Part of a small language model's weights: no position embeddings, 4158 steps.
Each number is 128 + 24 x the weight over its row's rms, rounded and kept within 0 to 255. Layers, rows and columns count from 0. Numbers have three digits each. The size before them is the row's rms in percent of the matrix's.

# layer 4 attention value, 256x256, rms 0.064, rows 93-255, columns 32-63
114:117107114119119134109133128109127125203114138137115080136166119107118120146145160125122132133171
091:127143157133133138154191130109157155109134138169157116102127083108105127159105112173138109092119
101:115111107161174149106134145130155114145122128146135117146148129142144101113126128170121137106094
088:120150113129107128114160154127152149114142124116136140146146115136044114174124084138122143127206
088:129096118165122123118141109118100117150116120126124106150131138119095138143083165104160119095124
095:112136140127132108127116133119131138119120127145133100181172097160112123107108134133126116135141
108:119131111112085147169160128137129092142110158118121122149054147104115138133140151143132138110104
106:118105110115150117104158101115123152117115152120121136148128155099124128154101148122158160151091
093:155175147121190156135126124128138150104160131116117152117135126087117126141159090083165167125167
101:123136121117115188089118138144110189152118123126138118184134137136129133111126137129140136138179
115:135116135137170163166117129141139126153133127091107089104086165110147122104140147120125099063183
120:097159138169038147101119141105132134137142145110124153122146121126125129150171096110116122107138
102:099116142127133157092078132109154127125112072098144160106133144189190128152123156071120131169133
105:131084132141094118129125141110082099083126078128127152099114142118154150165130157129128109154115
084:137164128142161152106164105123164150114140110134145134129127128104148145154099130095160140088102
088:142075144080128131169122107114128086113150135106118174097161147074089136145133132123115122112133
102:113110133129134142098136140146113149098140173106140109137130078104137128133098134098135126135195
102:175162117118114128114130133120111099125095108085123121152135196164148152179125146178077119124150
115:138132124130064166142140138130160116121136139135141153087125154142110127138098148073135102111200
106:153112134177119118171137138122107119109125140103142118112072205177126134138098126150108122105133
117:144156151129153162178160124141175149126149135139140099174147112135126131112177157094149133180098
088:134156117131127154167129152135130116130114114120144091162117113131139120149123111142118109155154
079:121098147134099095145132135115123104128117153139137133143180124109126150099164092127146133122080
075:135112131131121104108179126122117077127137158170128110132122107128096138164145092164141107118104
092:121152133139107156109114110102146163117166159135130118162131139112179132107112123117158133145107
103:143139122139188132156118133145175160142127103157117102125103129119134117112108115137107138112141
105:145175143141171150143143135136105095147146091152124129130120094100117126121159128134114173126123
079:149136150118172091135159124143129122155126138130129099115156091122141147141147115177129103130148
103:133119113115116096144162140139136118090128136174151172107071190149127146132126113167135117146149
085:143153117131110147163155139123133137122136135138149133108132115112093121117113106103169097136142
101:134142122089130149122130114095140108133130146120114138118078128146179127133132178174153146120119
097:121158146142119148160127140135109146125129117111098088110134088148133127154122151147135171103137
089:127134116150068158104140099122141204133133130134128142104134169128133142133122121091128121072118
086:090144137088167133101117125141170133131121097125115146078159177119114144122120138138178163143122
092:096132148080122125119096142135162137129115154104122116107042162111145119148113091108111126153143
093:127118178174113115093139160098120095128106101136148124114135115143121106103142112191117104111165
093:128109197151098116124132109051118087113111106128139126118144122161100148133106103133102107124156
084:180134125128162101140153122172129139109137157124144074152107120120154131171116137122133136147125
091:127132146138116110103085161070136145096151149138154129100139157135146092144136134143103146175128
096:136111136134146100141142171123107087097153143125160123117111113140126117108121152197122146116115
138:155114090141139110149126087182132106121108153097062138147120114103111179123135131156154184105126
091:130120163104170152123084129132108094112160084120186113120133111110152121141140144127155167160117
081:178163149136142118152146100181166169124141157130147116157101157099183084124176139138109103137106
102:135113115112128118147118078135115122169116115131140143164132148141112183117125148144107140143147
105:087154155108105150107142175082137136147177140141158137087171131168125103131106103144116080114095
099:120146082135094114130103101147106098096097127131103128166163168104171148116134155147149124171155
104:110112154125092074104159133119101127116141123157140122124128118113165086132160097129126115125119
116:071132165125160123105135136104120135153142123121143066109120102098105075125099131089101107118086
090:137079068127119140134135119131072109172171125119087131104122134131152181137098128107105138128167
099:124142136174131122135121146145159155089110160139162163129094115143160133128138148162108151163145
096:138153137109146123109132074160106114139115127098093145178139139122110166117101088127136129141138
093:183100081124114136168126131112117143100164155148121159124086128133119155134155125133149160121166
123:163118081127171124150136057139137097138131117124130139145098133118105190124097111144124183119142
092:112087120103108122144115108090177114173149141124193115107133115137079159141120104104128110092117
081:119171154116158113148125143149153160121151123105126132134136158123106165128163149131132141132098
092:076124140141115142125114106110124110144131122090133100139119127094116098137111140115155127120129
089:113136105128142106164129145178136119123138132117128117175114147109127125114117165119102167129132
092:132136149136128128175134195127135148143096097148119143112132090122110079096147189092122113110126
103:152144130131075136113078137135133106125136126110108110104163113140150161150135148184136159158203
094:134151099088087160116169145094132120076167102153136099119119183110153121140095125131105111122120
105:083133140127121131077158155143124152090136173112125137156112090136149100130127098191142129095125
090:123167114099126139192150100140151152132138117137140090174101138101152085094141159100134114152134
094:113145128149085131128123090108130123173075098132105106088165139099121095124107124098120121162123
100:138185069112120146166108102183149184138139157143147122127105145139138085095124146085134126132086
092:171119124140166096143073092085066081134102122141128158143120108114118182151084144119137132107165
089:117184079122161167164124106175177179116136131108107153128097164128130084119120150104100140119136
096:122107167139114113128154117106118133134100117108083095107122107141103104143148109118148110068117
096:120158103122168144136158143147108143120102135103119144139136137134101147130116143130098132149115
098:113109110141131092123155097124129108130141165094099074105148156138105138120106135170127140079128
092:139129089107139129134104138168114140147072158087075118154120140111150157137143166159165127146127
114:100120175139139159104138194075136109123152119109163140126124161196145111150120091135140079103128
087:156106110157110128161101112114121087136090123118113131135114126129103143105067161061096142127148
104:113098127171131162135115094123113111141114120065077130137144117136102144107114110153084186127134
102:126134087139169152124135130128111135082117102140125136151119139167124096110080125147080125069118
114:152119081145112124120100089109132108172082154094089127132160124118114162122153145152123141138157
101:136136103105158123086097079168088095140158130171124152101145130097145106131103155155158133129136
102:168124167098170132131130134119098164097146107137152131114104085111123145152159117114170148161161
095:105169110118135118111133107131148095112135115121097138109163114087152174173153110139123131115126
096:102108113134133126106122137121075133135121142096099163109133103158122151130111111153161142105159
086:125143075093105108090161146142107134092102162125153104136160130118116118119145169165150114127101
095:143110156128130141125123134055123095126117085095143154103121138166122196131078112122072128119162
092:148083155133144119133145116045131097145128122111108151116136121129117188124108104134073145104160
097:150133103133110143101129139136118152145150138141097128136120113175122101164117122173194147120108
099:105103177124156116113115130047116096136147096140153152106118131140119137105104123101107118137137
096:118142128118094113086159198117106130138139130220147143133131114169176094104147127134148151131104
103:160108121139076131123122094143098149144126157100079105093172123108129177136161124173145169116164
086:154122081146104106178144151132128113115117105117162113125112121111099164122115119104092125111128
095:104105138148165126086134123071111111150103129146147136103137139160127130149129107162073138098140
090:159145113148112091129127118142131126114086168165109137133138145091145130114144109113137143116150
088:143135173092143109102115133151144152050113132145146094153108158121141109123151162150202103135122
090:141122161107155119123089111065092076140115093115138114096143139132092179166089116117125130108149
103:154139106114154098103090120117132088094134104089177118095177134111153146148118133167113144195175
142:106148192125129170084149172067132142123145094128132127098142131174157084137126108137129094128111
097:110126160107137167114120159090119136120167111097154082142123143166124136146136136098116113146121
101:133130100144109129123125089146117145118144132165196111147110098127152128116139144109113097175106
097:151135141117137125136105095104141130171167158149123147116105173127115143123117109113119154130166
094:115107151113107140149122102070114091175114103125150115131128144155089186142106097097101133127118
098:118101097141104125136096145109139136145146140121139112127140118113113155158134108140110113092126
103:129173105138148115142140130182136170138111191131085118160118127108157156141137119179180138116105
094:085079141136138094108120128059106081122140093128127153124144107139106172115084125131107138131162
094:149155103159095126078143099112122177145112154101040090126160113147109125096145109155164151120095
098:118114117139117139087142160134115149160134132071125092130118149134130136136130102112059153124089
111:127113163160117125119147177065129119106138089153185146108121094127177088101100126103106114111102
103:138160120154130149164140145093129129125124134101134106123123156139143159075167097137140120108185
096:118158144141104126050129136134115141165121144122099121106127129134115128158146110104141121137099
098:138102111174116138147095097123103123120107124116086158130133142124094179141142122149138165158136
110:111140145124164155129099128137190147101163116180140151111083128116102072110120142088144116116087
099:139108100175111110129139104145103110153127109127090185147136135159138152126144134143145166138166
104:119119103152107121107138124095094128114170099164145114119087146135121060117118153144061103099160
086:162179137179158080166100085145149146123114146153121118164086116093144110127107142130163114092104
088:107118142102134103049151124087144123148116108126131101115159153123143172112118124164113138126098
088:121100140118112169113137161143100190126089130135129112164119123109145138140179124111147119146127
105:169108129092140135141065130104116114129158116150205154122111162123146124131126159136132096150136
087:147142170112091130167166127108158150143125133110126128155088109178135094161107129118074089158150
097:134101139180143144144170133057166119138090146087143147132158146193090187129125084180107143151170
136:065160186106148149125114184109138146108192120136154152104131105152097095121126115093125102138101
088:126117150100127127100094109083178041139138128105151136107130127159068151118087121140136136146140
089:140159109122108144148154144193127194115154168138150096158166130111162100117148152112151116127102
125:125109049115147136155147110148129145155102190123122131144083139127091150115143141130112188100134
094:123123129164131166166107092114133106188102124055100122075123115090104142149139105147120162116148
105:154105096129117090121134086142130092135101115142147110134128131112123190134118134132081135111134
100:159115111157072134111168112121116123137125110119119122085187113135143116130166145144149120177166
117:123146110146118144152133079137171104164118152092098149104137104125114174161139092156103174114130
102:140118101145126151157112093155133094148125125099075109100119169083098140096087128126180176103118
108:104132080161113138169115050132129120134127094099076156119084152144080138107119121156099178126148
091:107168131165151167156131124137110151124143136103096116138112119147114141104077131129091113147144
098:147155060103111111137076110207141170121128145123103101153124129097160102123132161106145134128127
114:108117101125122118132130101143126135123148190102099117160132147122154182137138107160113164109123
097:121141085102129150137126134121092110175131118108093136091145141122141173160117167128152136144147
086:116175096101143164166121134199133185108134120106117132111124103113131059129164126136142139139086
092:142124141121116144120126150135132134063172114156138126139147114142136129163132114167113077186121
082:143097138116123126166174115159112163118086114141152137144106143126139086113134174144121103128106
092:135107081126115121162180170107115154109116168100131119125149157099109104125160152085120142163085
094:152137100132109105126171120116135140156175134113136094115140137134128146126130106150082132128143
088:153120107129107162147137123180136181130170171153088130146129115132169112141171148134173138148109
104:081112159131129123107157167095143131088123120113136106116099136179102087113112090150085106135112
101:128148142127179152132097125142137138142107091150136148132117145119125121144111134100076132164125
089:185129097101162120143093117226166150132121138138125110167107123109131071137143153087154143120093
087:136149111134155113130156086211152147146137140092114101160113135101141087154137127142168126131104
113:144118096144110122093152112186149127141102125135094142137160155138152158135148123201102158119149
094:110130124171116138123090064175133088134066105121093133117123145095159167140106140109105163124109
094:125130134152094122099153142122154154124120165120129123124127131168115133157183125174138152119143
092:136138198115109128110127140119173157113133134143131119135130142149179096138156121142145105153130
139:156151066106144132166081082201142142159122157112102118163088127092097143138135153115136148129107
092:113159087108098177133128151164130193119119158129131128151102119103154065110174153120107127150121
088:121107115096144118112116093151124158155195166147153101131140126078127169149179154123135125128099
101:163194175098114106111094126143127104114111113102145117164147104113111164119117130105175156095122
105:142121107098191115134130122164110145174130165132150125128173140137123153105112087084088169106131
087:124145146136125129155089151145131136093132158094097121160117133102104109094152132129180121124086
115:133133120157110111127164092123129131106129140132135117134109113164122190144162098173130163116110
130:092128174111134140107145164054158134112151077145174137091147127176155118100105096128135105126128
130:133147171132104154121136170078121164099113106130147095101144113153173070141125121135109080118106
086:106115120143160131120145149114109114154109094108142168106133118165106145131127113126112142125185
098:176152124082162144086133135118143086101129116153141163124124181131147147135132133153180132141126
107:139100099141117112144133099152103108138098144111102164134120148162093170133121130134111135131146
092:136107185119149125105122138132168109137140082135173150120172103147126162081112117166134120155127
102:110143159140127112112117124141098103116134067138152115143092081170154085140120166119153133105124
092:103121121158103123115138116133108112159083115106081110120146159122172163136132100155102160098147
093:123101169143135128132183118044126108143090092130137127118143100130142157090127115164082117134125
095:117104120133115101125112114081140120141137124148183120138112152106173102172140130070088089151093
099:117145134110136117081138143149110148168116099076063130132118094128116094165103138163160143107102
088:109132159167079100134102080120121125122080150119071133092140109108156139141166114125122105090116
105:122088183148151149123107158054119092115124095132147134128143143149131148098091127122109102121147